Weights of a small GPT-style language model, trained from scratch on English Wikipedia: 86M tokens.
Each number is 128 + 24 x the weight over its row's rms, rounded and kept within 0 to 255. Layers, rows and columns count from 0. The size above them is the row's rms in percent of the matrix's.

# layer 5 attention value, 64x64, rms 0.168, rows 36-63, columns 0-63
size [ 97  92 106  95  88  97 107 107  97 107 106  91  90  96  97 100 105  89 109 107 100  79 101 103 102  97  94  98]
[[167 173 180 107 146 123  85 126 120 159 105 137 115 103 148 129 123 134 127 122 101 150 105 126 134 148  89 125 109 110  96 136 146  98  78  99 112 135  97 133 128 138 176 114 137 105 142  84 156 150 139 116 136 126 116 100  89 130 149 106  90 140 127  85]
 [112 125  91 128 150 102 161 168 140 170 114 128 157  88  98 105 133 152 127 114 149 125  65 159 141 104 173 138 109 137  80 136 156 158 121 128 130 135 114 107 122 177 110 116  98 154 116 117 153 114 102 124 128 127 103  86 164 159 126 122 133 124 133 137]
 [128  92 134  96 122 116 122 125 136 173 114 133  72 138 122 181  97 135 141 152 120 142 124 125 129 143 121 137 116 192  89  87 143 128 162 172  87 109 133 122 116  86  91 142  99 121 112  99 123 139 118 112 132 137 114  99 133  99 155 135 114 159 154 115]
 [155 102 124 141  93 132  95 125 103 100  93 149 154  99 130 174 164 153 153  95 120 140 108 124 142 149 136 137 123 138 103 107 125  99 154 172 152 129 136 103 112 158 135 129 126 128 178  79 137 141 106 117 148  74 136 116 129 165 114 145  76 140 127 117]
 [139 173 139 154  89 120 137 168 130  91 160 153 107 118 102 157 125 112 124 152 140 107 159 118 129 154 106 137 102 169 169 137 144 155 140 140 163 170 160 119 119 165 153 131 108 141 118 123 157 119 119 152  99 111 132  85 134 161  94 151 137  98 158 113]
 [143 112 174 105 132  87 155 115 102 146 162 108 132  95 154 143 121 141  92  87 130  92 150 127 109 108 131 134 109 142  98 115 124 128 131 118 140 134 128  63 141 147  86 122 189 105 117 114 167 123 126 100 120  75 137 122 148 151 105 129 137 133  98 128]
 [119 139 134 131  88  95 132 167 100 143 157  97 131 162 184 129 151 124 118 164 142 118 183 119 132 135 112 139 143 143  93  91 119  91 134 132 162 153 151 107 127 138 138 133 108 121 125 103 103  93 165  95 120 134 114 163  94 130 155  95 125 168 127 107]
 [101 122 108 137 187 169 113  99 140 158 112 120 120 127  91 109 145 100 144 113 172 133 101 188 139 164 111 108  76 112 139 130 149 124 124  95 109 148 126 144 116 122 149 174 119  90 128 119 111 112 123 165 109 131 148 135 146 138 118 109 118 116  83 109]
 [101 112 163 121 125 136 101 119 103  88  88 121 107 104 111 151  69 132  75 139  97 125 111 167 120 134 123 140 169 122 156 104 125 152 153 122 154 132  99 130 112  94 170 137 131  82 139 109 128 132  87 159 120 150 112 163 151 139 137 126 115 135 100 135]
 [110 145 130 138 102 169  81 152 156 115 134 134 107 134 105  98 146 121 122  92 122  97 117 130 151 131 131 124 111 156 159  93 121 133 107 145 107 134 142 110  89 106  90  73 151 112 180 152 146 148 183 127 136 156 128 165 150 128 104 164 143 123 146 122]
 [145 151 108 133 125 109 126 151 121 139 131 126 111 156 154 126  91 128 134  92 133  99  85 102 121 105 105 197 115 138 107 110 120 114 142 156 155 104 144 126  87 140  97 104 182 105 105 138  95 125  72  94 125 124 131 110 104 142  87 111 152 133 115 114]
 [163 112 129 134 129  97  95 142 100 121  60 147  95 119 107 147 128 144 141  99 129 155 149 127  94 134 140 102  96 131 116  70 161 131 147 127 120  84 104 155 106 131 150  88 118 159 107 158 129 153 109 116 127 140 158 151 130 122 147  96 145  83 117 116]
 [137 118 111  87 163 138  82 149 100 140 109 108 134 145 157 140 119 125 143 204 166 129  99 127 124 126 108 153 145 149 176 138  86 136  94 136 124 139 164 180 127 127 127 159 117 127 124 150 132 159 142 103 138 130 127 152 120 128 131 154 122 111 129  73]
 [134 131 126 142 103 142 166 122  97 127 142 142 116 107 111 144 159 123 135 101  98  79 158 172 118 154 101 113 150 113  76 124  98 135 131 134 185  94 166 140 121 142 109 135 158 155 118 104 102 185 105 125 110 114  99 124 109  81 127 141 132 132 114 117]
 [123 128 112 101 151 148 141 128 125 125 100 166 111 157 132 162 174 130 137 115 104 100 124 148  81 101 107 140 136 122 106 148 111 153 132 137  90  97  89 148 176 165 124 143 133  90 126 158 127 112 113  93 119  96 122  96  98  80 156 165 113 109 133 125]
 [ 92 133 120 144 151 155 166 152 119 125  84 154 120 113 126 135 121  98  65 166 146 162 115 115 133  91 148  97 108 133 165 137 120 129 183  97 138 144 128 118 173 111 119 116 115 114 137 158 151 135 154  97 121 147 139 132 154 129 144 139  85 107 109  93]
 [100 134 148 115 131 137 163 106 151 134 116  74 124 148 154 142 139 129 129  76 118 113  98 165 106 106 143 140 116 166 139 154 165 103  86 160 181 113 142  89 157 153 150 124 127 137 111 132 131 146 156 102 146 171 129 155 110 160  97 107 119 130 115 113]
 [155  92  72 151 115 130 139 124 134 135 117 102 132 127 117 138  97 128 143 167  72 130 134 126 127 162 120 101 152  94 192 103 109 135 122 113 127 157  95 138 160 142 128 165 126 127 134 135 140 147  99  98 131 119 172 116  83 168 146 100 154 143 120 136]
 [119 149 111  87 116  83 160 142 178 120 142 153 138 134 137 107 138 118 141 195 114 149 133 127 133 133 166 153  69 145 128 116 112 114 143 124  82 128 125 125 142  90  98 105 153 118 104  92  73 139 131 139 124 104 102 153 127 139 123 146 141 107 149 143]
 [ 93 107 171 112 126 131 111 117 132 123 193 117 105 121 161 141 145 153 128 105 137 160 166 105  77 102 125 153 145 139 134 128 111 157 173 136 144  90 144 104 137 139 120 112 103 125 148 139 111 148 109 151 174 121 150  98 128 170 158 146 135 130 153  90]
 [126 172 159 133 149 152 103 122 158 140 101 109 162 121 148 136 148 119 143 128  97 163 162 128 139 118 167 200 141 100  89 119 143 168 147 132 146 101 151 142 130 106 150 111 166 103 114 136 179  88 138  98 129 124 136 138 117 124 142 116 100 107 125 146]
 [101  76 130 151  99 167 129 155 109 179 117  89 143 120 126 115 164 140 141 144 127 126 100 138 151 135 134 127 114 144 122 131 129 146 145  86 111 113 103 141  94 149 170 154 138 152 146  70 104 104  94 106 124 133 172 135 104 109 128 161 101 108 152 139]
 [ 91 174 102  89 144 142 113 104  89 142 114 150  88 126 165 102 162 153  93 124 132 125 141 105 130 151 140 146 144 131 132  87 146 140 122 134 116 126 126 109 128 155 130 136 182 169 149 114 139 117 103 166 144 113 132 107 131  84 100 168 163 147 143 102]
 [ 94 140 130 130  57 106 129 126  91 125 127 117 149 155 120 117 108 145  99  86 123  97 119 120 154 121 123 138 110 115 126  72  99 101 125 103 100 110 147 131 151 115 147 146 107 153 122 156 175 140 112 133 103 113 104 143 129 149  97 127 106  61 105 127]
 [ 83 115 115 125 150  99 139 125 108 126 140 126 135  64 122  82 136 142 121 170  97 100 130 127 155 125 158 142 144 133 129 171 122  98 104 108 123 148 131 158 125 189 141 108 127 131 132 176 122 158 140 113 188 135 137 125  83 121 148 142 137 128 125 155]
 [117 142 147 138 140 151 160 110  81 179 103 135 102 132 150 145 168 162 146 165 114 121 159 133 115 111  81 113 123 174 125 101 175 128 144 177 157 114 165 117 127 123 183 132 135 112 138 110 128 109 115 129 136 130  99 123 169 142 147 132 128 124 124 157]
 [ 85 117 148 154 136 166 115  90 101 118 109 142 137 114 115 142 152 129 129 102 151 114  86 185 100 103 144 159 136 106 120 111 104 122  79 101 122 153 130 119 120 117 130 109  96 132  78 111 154 129 160 144 136  97 143 165 142 138 164 102 169 126 154 129]
 [119 138 153 139  94 125 120 108 154  81 160 152 146 164 156 147 127 113 120 131 109 140 120 112 116 111  95 131 164 138 129 103 136 127 106 136 109 138 131  81  87 183 167 168 165 129 130 162 115 134 151  96 157 162 152 116 112 105  86 128  95 150 142 115]]
# layer 5 attention output (transposed), 64x64, rms 0.159, rows 36-63, columns 0-63
size [109 106 125 112 101 105 117 114 114 120 118  99  97 111 104 115 116  87 114 118 104  96 111 121 111 109 102 111]
[[123 149 158  91 146 146 108 142 126 138  92 136 116  96 159 132 150 105 136 117 116 176 131 129 136 162  92 139 116 117 135 166 163 111 122 124  72  84 133 149 139 101 149 122 131 155 141 106  86 143 152 128 143 133 132 125 109 105 189 162 119 176 126 110]
 [ 95 158 122 153 107 130 126 130 132 116 145 118 130 127 108 103 120 154 154  66 119  92 147 108 133 114 128 145 118 113 109 134 168 101 123 155 164 108 140 118 104 149 136 124 117 179 165 114 166 130 132 155 145 115 119 116 178 170  97 141 148 116 181  89]
 [136 146 164  98 151 151 133 114 171 117 145 123 104 124 150 164 121 132 119  89 160  63 139 142 113 116 108 121  95 123  80 105 139 144 114 182 120 160 134 123 138 142 137 134 117 146 134 146 130 134 146 110 142 134 103 144 139 137 186 113 122 184 124  87]
 [132 119 135 105 117  90  88 170 120 140  88 163 132 133 149 111 159  99 124  77 101 121 147 131 100 118 153 138  72 109 123  82 143 137 152 149  85 130 122 130 141 141 100 136 113 170 145  81 136 120 144 109 120 100  98 150 127 125 147 129 155 150 160 129]
 [137 150 160 160 134 122 155 145 125 162 142 131 159 159 113 150 168  88 109 131 122 144 146 124 131 115 104 141 106 182 134 146 126 141 137 140 141 156 142 136 202 172 113 129  87 143 132 124 142 151  77 144 137 110  95 152 127 148 108 121 124 146 167 102]
 [134 117 117  95 142 126 143  97 121 128  97 126 163  63 133  95 150 131 127 103 118 109 129 117 148 138 172 117 115 122 115 142 128 149 119  96 147 163 108 114 159 152  77 116 105 108  76 128 113 178  99 112 127 111 155 158 147 117 142 152 149  84 109 106]
 [132 147 122  83 152 129 170 142 155  90 140 125 141 149 137 117 142  99 119 189 126 107 136 125 153 151 113 136 123 144 142 137  86 134  94  75 101 151 117 133 115 165 127 172 110 171 104 119  92 142 106  92 117 150  93 153 119 129 138 149 157 132 102 135]
 [100 123 139 129 147 106 108 133 118 112 147  80 112 157 167 111 156 148 104 124 113 136 179 156 135 168 130 120 187 109 126 188 144 123 111 145 123 100 140 116 159 114 136 124 137 113 165 148 124  93 124 164 165 129 159 101 100 166 122 133 143 147 112 133]
 [135  93 111  98 169 111 115 141 107 118 108 103 116 129 138 162 119 103 115 121 141 146 144 126 135 120 161 137 201 161 152  96 150 160 164 158 121 127 125 131 130  74 104 162 134 101 107 120 115 124 112 148 103 118 125 153 159 144 151  94 148 162 111  88]
 [141 101 117  95 107 157 133 146 138 149 177 151 139 142 175 134 140 134 129 115 122 125 113 138 144  87 115 141 172 154 145 118  91 100 145 148 146 109  63 110 137 135 114  86 138 103 126 126 117 134 160  95 165 148 130 165 100 127 164  88 134 125 154 149]
 [130 187 105 119 109 153 125 137 115 139 114 124 151 133 106  92 104  86 127 135 166 106 133  80 143 102 168 139 127 141 134 122 156 130 118 140 109 187  99 153 106 145 101  79 138 121 111 149 113 128 120 158 152 170 113  82 108 158 132 125 151 134 148 116]
 [131 152 129 139 124 130 105 138 112 173  88 141 124 123 113 144 152 118 128  71 120 126 151 154 117 124 111 112 172 133 146  80 175 138 103 112 112 164 147 131 135 125 188  77 136 150 149 149 121 160 157 121  76 132 122 147  87 118 116 120 111 117 133 117]
 [110 153 131  84 151 146 103 151 126 153 136 135  87 125 115 160 107 116 106 238 184 119 150 124 149 127 144 116 144 153 122 137 127 127 140 113 122 120 123 110 130 151 157  98 124 124 134  97 156 118 147 117 145 132 141 140  96 134 111 145 101 156 136 114]
 [129 101 131 129 105  99 154 103 114 177 124 108 119 102 112  92 105 116 129 112 112 115 113 174 102 110 154 112 129 125 129 118 117 144 105 113 104  92 103 143 134 179  64 157 156 126  90  91 100  96 118 112 136 107 111 118 116 117  99 132 105 123 104  84]
 [143 144 124 155 123 147 109 117 121 136 116 158 112  96 117 138 135 130 181 160 147 137 118 161 139 148 155  90 119 129 107 179 135 137 138 133  71 153 117 143 130 171 134 146 112 112 143 155 151 108 165 116 152  97 106  81 170 100 116 157  91 136  98 139]
 [111 129 178  88 161 164 131 133 123 136 147 162 142 108 149 120 110 136 124 151 102 168 132 143 136 101 146 113 158 148 114 177 133 146 178 147 166 146 175 154 132 118 161  98  96 123 134 134 173 124 117 128 103 120 107 158 153 134 139 107 115  88 125 108]
 [128 109 162 131  88 138 127 145 169  97 127 113 133 123  94 147  97 129 111 117 118 154 158  89 137 137 206 138 146 147 150 156 150 131 146 114 125  93  96 148 131 137 144 110  80 117 180 125 139 168 158 111 119 156 148 138 123 153 140 124 148 134  96 133]
 [127 117 102 105 115 113 118 163 145 114 116  98 145 165  62 136 125 150 145 137 137 171 170 159  96 119 121 120 121 128 105 134 156 137 155  88 151 148 116 120 104 137 118 134 157 124 115 131 118 144  79  97  98 104 140 107 113  91 112 170 159 169 155 129]
 [177 165 162 136 125 103 117  68 149 101 159 100 137 111 151 150 141 125 125 160  78  80  98 117 144 128 133 140  90 135 118 113 128 132 151 116 131 162 113 110 120  92 115 105 173 161 106 130 142 123 147 153 139 145  94 149 138 121 162 129 132  96 143 123]
 [ 99 118  96 152 124 138 127 113 130 138 143 138 167  97 168 134 163 144 139 141 132 156 132 107  97 156 139 132 105 133 122  87 145 122 128 111 120 171 120 120 157 162 121 157  87  74 154 143 179 155 135 123 133  97 153 171 130 156 159 127 136 159 130  89]
 [131 157  97 147 139 145  89 134 140 143 158 151 164 136 152 132 157  90 157  94 127 135 113 116 139 114 195  99 124 114 134 172 113 105  94 142 121 117 157 157 104  68 147 121 101 147 114 117 102 107 170 160 119 136 128 147 134 110 140 134 129 102 109 146]
 [100 119 111 131  94 111 134 134 128  72 147 138 157 142 125  94 163 115 170 139  98 115 164 145 146  96 142 155 128 123 101 103  95 136 135 108 114 118 147 113  87 164 142 171 140 154 170  98 112  85 119 122 177  97 124 131  98 117 125 153 115 115 118 130]
 [110 103  83 116 157 165  80 133 166 133 109 136 102 108  93 121 150 126 103 102 165 117 107 156 115 133 129 147 124 139 147  88 140 115 110  93 143 125 118 135  94 131  79 132 140 131 118 132 149  88 156 164 141 104 129 135 127 161 172 113 109 113  84  99]
 [124 117 128 140  97 107 112 138 153 163 114 146 137 175 135 120 147  87 146 123 174 113 151 160 176 144 118  84 128 165 136  86 111 116 163  93 141 116 138 134 127 125 141 130 108 150 110 125 164 121  80 118 127 142 105 156  89 118 126 147 107  72 138 146]
 [ 98 144 136 133 118 138 146 133 110 166 159 151 114  96  81 154 126 150 169 194 115 171 128 116 156 112 134 172  91 130  99 117 152 113 175 117 116 128 141 121  91 138 129 143 122 188 110 126 138 110 121 103 147 127 157 118 147 148 106 131 158 125 134 131]
 [131 125 155 118 166 105 111 154 108 115 112 122 125  85 111  96 139 108  78 100 117  96 133 126 131 124 103 132 161 167 116 141 138 117 125 131  90 142 156 140 160 159 164 175  75 132 123 123 118  64 141 129 143 152  90 139 125 144 133 125 143 138  87 109]
 [123  91  82 159 115 118 134 112 103 118 147 131 118 149 130 148 141 130 128 143 150  96 145 123 139 168 125 112 191 121 158 170 144 109 112 139 125  82 167 132 111 124  92 138  94 162  89 138 145 120 143  69 107 128 162 149 103 134 108 103 130 139 154 144]
 [104 122 128 135 114 107 141 153 182 123 100 160 153 140 109 117 119  83 108 159 136 131 122 117 122 123 115 155 133 133 124  91  90 129 155 126  68 126  93 181 129 148 134 137 117  86 103 150 113 173  96 104 121 132 145 104 133 132 159 125 109 123  85 162]]
# layer 5 MLP up, 256x64, rms 0.222, rows 0-24, columns 0-63
size [ 86  96  95 103  97 102 102  94  94  92 100  97 107  72 114  92 104 107  94 106  88 118  94 101  99]
[[151 144 108  85 162 136 134 149 106  93 101 103 120 152 138 150 113 134 100 116 154 134 116 131 108  88 172 114 166 158 125 160 167 152 121 132 181 122 126 123 105 111 117 174 144 133 142 131 145 130 129 167  96 124 121 111 167 142 103  99 168 140 150 160]
 [119 137 136  92 134 131 130 105 124  96  84 125 100 106 125 171  83 120 117 140 113 121  88 138 142 125 116 107 125 116 133 128 128 141 141 144 119 136 131 106  89  76  83  98 117  52 121 149  85 119 133 114 151 119  96 148 138  94 129 116 157 173 134 110]
 [112  99 104 145 156 132 150 134 129 150 141 118  95 109 131  83 114 146  72 131 118 127 101 168 150 142 129 115 138 116 137 131 134 141 125 173 142 119 111  92 147 125 127 124 146 163 133 188  97 112 163 111  99 140  61 137 183 147 131 119 130 107 140 123]
 [ 99 160 143 127 170 159 155 123 114 142 174 157 116 113 102 123 144 139 120 148  94 138 102 139 156 128 111 143  61 123 149 126 103 117 163 110 135  95 140 132  88 126 157  99 126 105  98 141 167 121  85 102  95 108 128 148 105 108 104 120 121 125  90 116]
 [142 112 125 132 133 127 132 152 123 102  96 174 142 174 127 168  89 122 130 133 126 135 120 178 105 106 125 126 118 120 114 151 124 168 141 159 143 140  85 150 108 122 173 122 119 107 161 176  80 139 124 105  84 137 154 139 124 103 134 141 108 180 126 145]
 [ 78 147 114  76 118 118  92  98 143 103 115 107 126 128 148  81 116 114 124 127 144 131 119 150 110 174 132  89 133 147 114 139 117  84 164 111 129 129 153  92 120 131 119 136 150 154 135 124 136 183 142  94 108 153  96 102 149 170 164 125 155 120 143 124]
 [121 152 132 173 128 123  98 119 114 137  93 146  76  68 132  97 174 136 132 142 143 127 144 133 119 111 117 107 136  91 150 103 133 153 146 106 135 171 136 121 100 115 134 133 132 114 103 150 131 152 142 162  89 123  79 142 148  93 105 146 166  91 105 121]
 [144 162 133 117 156 159 144 160 129 168 119 110 138 138 133 154 154 119  98 125 145 159 140 143 156 161 130 115 163 145  94 121 154 144 124 170 148 171 100 110 148 171 151 122 141  77 131 140 149 161 113 117 112 102 145 138 103 147  92  93 142 171 151 134]
 [107 150 173 153 154 155 131 113 114 155 136 157 131 117 160 130 115 146 154 116 132 131 100 179 121 103 104 133  89 149 113 160 107 109  91 106 136 138 157 125 124 142 131 176 120 179 182 134 121 106 161 148 155  98  98 139 141 146  98 132 109 138 102 107]
 [109 103  86  80 112 116 107 143 137 153 103 137 125 128 115 126 120 134  87 130 164 103 129 105 129 106 159 112  79 129 130 127 117 116 117 135 131 104 109 145 121  98 168 143 137 160 156 140 181 133 125 141 108 105 107  73 192 119 108 135  99  92 122 136]
 [113 115 147  79 173 146 126 111 125 110 136 119 120 142 195 106 134 131 111 104 117 140  90 140 115 141 164 135  73 113 134 124 113  91 128 156 116 114 137 127 118 165 153 162 138  99 111 122 137 130 165 107 188 140  97 123 152 107 117 110 117  85 138 144]
 [127 118 145  81 159 135 119 100 124 120  98 102 131 154 109 143 134 126 132 121 136 150 127 133 139  69  93  93  98  47 144 120 141 123 112 119 122 127 133 131 161 142 138 138 126 109  96 124 118 126 168  88 150 124 131 177 136 143 144 112 127  98 101 180]
 [131 164  94  75 117 126 116 107 146 165 100 112  99 176 191 128 119 150 114 108 123 165 104 140 118 119 108 144 124 129 125 134  90 114 159 131 109 122 107 145 134 125 150 124 113  93 136 111 117 145  95 159 160  96 114 118 125 140  92  79 150 102 158 142]
 [167 135 106 159 111 139 108 154  93 138 153 146 131  95 124 129 135  86  89 136 114 121  91 158 145 102 140 100 112 125  77 106 116 110 135 131  78 114 118 142 162  95 143 177 122  89 103 145 124 117 118 145 128 162 162 129  92 111 115  99 128 164 121 128]
 [130 169 108 120 134  89 113 115 149 139 150 130 113 177 136 142 149  94  76  96 153 139  89 106 161 145 133  97 118 103 122 132 165 174 133 121  91 114 108 152 137 132 129 122 121 124 155 112  94 154 139 111  94 121  76 155 127 138 105 172 155 128 128 116]
 [141 119 169 158 140 112 118 103 155  85 131 107 122 144 104 107 139 121 115 141 159 164 127 102 150 130 112 189 148 114 129  97 127 115 162 154 120 139  90 103 114 139 165 165 121 129 133 178 124 148 191 153 112 175 130 102 127 126 143 135 137 152 116 122]
 [143 151 119 108 149 151 127 143 125 110 135 132  92 123 103 143 162 134 121 137  52  92 122  95 135 118 121 106 142 120 157 150 137 140 143 128  91 108 161 126 112 143 116  62 106 104 117 109 149 192  97 134 165 131 135 150  98 128 119 111 147 145 144 155]
 [ 97 171 143 103 121 142 136 169 129 139 122  96 127 159 148 169 174 114  65 125 110 113 111 154 124 131 142 155 129 130 171 139 101 156 175  99 128 147 163 137 140 127 137 142 156 117 146 157 143 112 142 116 151 112 133 104 126 166  90 153 110 101  98 119]
 [101 168 136 105 119 148  85  90 113  65 149 134 135 127 107 101 122 163 134 186 149  98 124 106 120 128  77 118 145 135 140 130 135 158 133 130 110 139 125 171 167  86 110 132 123 111 104 115 165 132 118 139 116 144 146 137 137  88  98 147 104 129 104 123]
 [ 87 135 134 118 120 121 128 179 153 122 153 155 139 148 126 105  95 158 112 138 127 136 180 142  97 121 158 131 104 118 136 134 155 173 120 136  91 136 150 107 117 108 112 116 116 108  79 125 107 104 105 163 158 114 126 145 184  72 114 105 133 116 145 146]
 [125 102  89 118 166 145 129 124 149 117 111 118  98 149 156 157 123  88 109 119 169  97  87 170 119 147  70 110 119 129 159  90  96  97 111 105 121 178 127  94 102 122 142 129 135 137 119 133 164 151 140 133 139 131 120 144 126 132  90  90 104 145 121 137]
 [127 139 163 124 129 123 140 166 114 125 144 137 140 147  98  99 151 122  96 136 107 159  99 147 124 104 133 125 118  95 190 127 145 138 180 152 135 122 108 187  82 112 140 102 177 141 129 118 125 156 121 145 144 123 133 140 168 168 147 157 134 136 149  92]
 [102 159 139 112 167 123 154 153 123 123 117 165 130 118 132 121 117 147 129 145  90 154 108 171 108 135  88  99 146 117 102 125 153 198 148  94 122 150 161 193 140 136 112 103 132 119 138 118 123 123 154  89 138 108 136 151 134 141 117 103 165 142 137  99]
 [159 128 151 163 134 114 118 119 134 153 115 159 118 101 147 150 131 174 108 142 154 149 129 201 107 106 140 121 117 140 119 132 148 113 118 153 113 154 178 125 124 129 134 126 149 154 192 159 158 100 158 151  99 115 114 115 135 117 120 142 104 142  85 161]
 [ 96 159 178  96 130 138  94 109 155 129 127 161  92 118 132  73 120 140 163 169 112  81 120 154 159 117 156 141 153 133 159 102  86 129  95 150 133 134 141 130 156 134 142 105 137 133 125 145 139 156 119 130 140 119 148 123  92 135 147 121 121 181 128 157]]
# layer 5 MLP down (transposed), 256x64, rms 0.229, rows 0-23, columns 0-63
size [ 94 120 113  99 110 107  97  92  62  89  98  99  99  87 119  92 116 111 103  99  94 122 105  94]
[[119 116 116 140 131 125 133  82 107  96 115  95 127 121 132 117 126 146  95  97 151 150 105  81  96 133 133 134 165 128 136 125 127 139 125 178 154 127 142 115  71  94 122 107  94 144 123 116 100  76 127 141 112 129 136 134 211 146 125 111 106 129 141 145]
 [ 97  77  92 162 102 118 124 133 132 161 146 145 124 158 105  56 155 149 137  92 139 134 160 120 111 114  89 126 105 119 135 139 102 131 135 136 143 107 141 139 127 165 144 116 132 169 139  89 155 112 112 120 128 128 134 100 120 156 141 133 121  67 112 159]
 [121 114 129 136 133 149 133 100 133 152 128 118 125 103 109 141 118 118 148 186 115 105 134 138  98 164 150 152  99 166 110 118 156  82 115 113 119 126 128 111 137  90 113 104 131  94  88 102 179 126 131 129 162 171 142 129 131 165 169 120 105 131 182 155]
 [119 102  81 150 126 128 148 124 133 196  71 140 128  92 110 135 133 137 114  98 114 149 122 125 124 109 138 149 143 208 132 137  94 133 117 114 135 125 122 115 176  85 118 134 134 116 152 161 165 140 141 151 116 121 100 129 109 162 142 153 120 145 136 140]
 [116  95 138 158  99 129 154  93 105  99 165 111 144 128 135 135 151 147 156 159 130 165 123 138 113  82 135 139 136 118  98 109 106 147 152 142 120 148 147 136 161 122 134 122 138 122 116 139 118  78 138 166 176  97  83 202 141 102 135 136 122 115 144 118]
 [180 116 151  98 125 126 129 175 142 127 141 133 119 107 171 117 161 137 164 104 127 108 159 151 140 175 126 142 120 174  65 156  92 105 134 150 121 130 159 131 158 139 120 118 152 151 143 163 165 122 129 124 146 175 117 135 136 146 147 121 145 125 132 105]
 [183 145 112 124 129 112 153 152 139 142 158 138 173 137 172 148 104 111 102  86 117 119 113 130 126 108 134 127 135 110 122 142 152  90 106 107 152  98 120 129  93 198 161 102 149 132 122 111  96 111 109 140 110 128 129 142 143 143 171 141 115 151  76 136]
 [164 123 100 192 147 134 153 157 134 151 163 119 141 128 116 128 144 136 124 104 118  93 120 147  95  94 131 136 142  95 113 129 140 153 120 117  97  84 113 154 110 110 138  67  99 129 134 138 121 149 163 113 140 158  62 151 120 116 152 111 134 100 129 122]
 [143 108 133 140 136  89 108 120 152 119 159 101 116 139  60 107 149 110  83 165 145 136 132  51 122 146 103 137 103 116 115 109 115 141 158 155 170 106 149 162 130 131 134 138 136 129  77  99 122 127 140  96 156 134 125 131 154 108 113 110 120 136 144 117]
 [123 109 116  96 131 148 140 127 135 157 127 118 127  83 151 163 110 125 131 149 113 104 172 147 154 124  98 153 125 128  65 147  90 135 153 154 114 178 103 166 103  94 107 125 111 126 111 127 120 114 152 167 138 110 160 164 138 150 124 152  82 145 103 118]
 [134 156 110  77 151 116 165  97 132  95 110 123  84  95 197 141 119 106 116 119 139 153 130 113 114 143 147 121 109 137 145 105 125  88 118 149 149 126 142 185 157 162  87 173 135 117 139 170 123 147 119 112 113 119 124 129 145 131 114 116 114 125 132 162]
 [154 137 119 143 129 113 162 128 144 119 120 132 106 118 158 168 123 165 144 108 121 135 146 147 117 102 131  90 161 101 101 115 139 180 118 134  95 139 130 124 125 127 146 119 135 112  76  56 114 142 144 127 152 147 110 149 123 156 171 192 116 129  97 118]
 [119 100 145 104 141 134 143 141 126 138  84 121 123 137 125 106 139  83 132 123  95 140 157 156 175 155 140 142 153 167 108 114 138 107 124 151 109 126 126 134 128 124  98  82 140 119  81 142 147 131 123 155 147 124  56  83 102 144 133 122  86 137 108 169]
 [118 137 137 145  70 139 134 153 105 136 109 135 126  97 158 109 121 137 128 110 155 121 130 160 174 145 154 107 127 125 159 126  94 113 118 124  94 139 149 182 109 116  82 168  88 124 142 144 140 106 138 125 141 166 144  99  95 169 169 143 144  96 129 146]
 [104 146 155 152 138 151 144 124 129 173  60 145 141 141 124 135  84 143 168 116 180 148 126 133 126 113 121  91 132 138 130 115 111 159 103 152 109 104 119 101 124 111 123 110 147 132 164 119 130 111 131 144 175  78 159 122  89 101  91 143 143 147 143 132]
 [141 128 112 147 104 142 137 163  82 109 122 135 134 153 159  69 108 148 154 106 162 113 152  91 118 141 126 160  96 150 117 120 162 121 126  92 124 110 121  97 131 163 128 131 106 139 122 104  97 137 127 175  70 101 145 163 152 140 121 112 168 128 106 131]
 [135 134 120 141 108 171 160 153 104 180 136 112 165  71  98 121 126 127 134 117  75  77 119 140 108 145 126 147 177 122 115 130 131 109 128 106  70 137 137  80 125 110 130 119  85 149 110 111 138 136 151 123 132 136 150 120 150 111 148 117  97 133 149 124]
 [105 137 126  89 131 162  89 148 124 107 150 114 101 156 130 128 137 128 118  92 105 173 115 130  79 140 126 128 122 147 121 119  87 129 114 126 125 116 147 146 164 119 105 134 108 142 109 141 197  95 119 121 122 156 137 114 148 134  90 109 118 109 143 205]
 [124 124 115 179  86 132 135 142 133 158 121 116 148 121 135  88 114 141 171 105 138 118 135 132 131  89 132 138 117 169 103  72  96 138 139 126 119  79 110 117 137 132 111 112 120 135 103  75 174 141 120 171 115 162 121 111  97 131 112 137 117 131  73 129]
 [133 129 108 106 148 148 101 119 103 100  98 121  79 125 180  85  94 128 129 122  93 104 157 129 145 153  99 106 123  85 103 101 149 128 119 162 147 118 124 121 152  96  90 137  91 146 114 134 149 143 125 102 172 119 144 122 131 128  75 139  97 132  99 120]
 [166 135 174 103 122  97 153 170 171 137 145 134 116 105 161 116 115 150 111 124 122 177 115 131 142 149 141 159 126 107 137 106 113 166 146 100 148 113 108 119 111 152 129 132 114 124  75 115 136 103  99  73 159 145 120 116 134 147 105 140 123  98  76 117]
 [134 103 136 169 112 113 132  98 119 130 157 112 156  86 140 144 100 138 159 131 149 117 110 120 128 123 125 131 139  78 126 104 110 137 175 129 119 114 143 155 115 170 118 169 163 132 188  90 118  99 158 120 112 151  79 144 144 121 145 114 142 116  89  95]
 [119 148 115 174 139 102 127  93 111 149 102 126 115 146 157 104 133 139 176 119 155 170 135 103 153 148 139 131 125 107 132 138 103 123  95 136 121 123  99 141 162 178 120 144 124 135 108 101 153 176 105 102 158 173 102 121 159 129 152 122 161 136 105  79]
 [131 117  84 130 123 136 104  83 125 143 102 123 102 132 132  86 153 136 124 170 123 140 125 130 101 133  92 123 100 123 122 127 128 171 125 107 183 127 145 107 124 103 146 111 108 138 110 149 157 131 116 147 145 111 165 166  76 179 115 123  92 106 163 164]]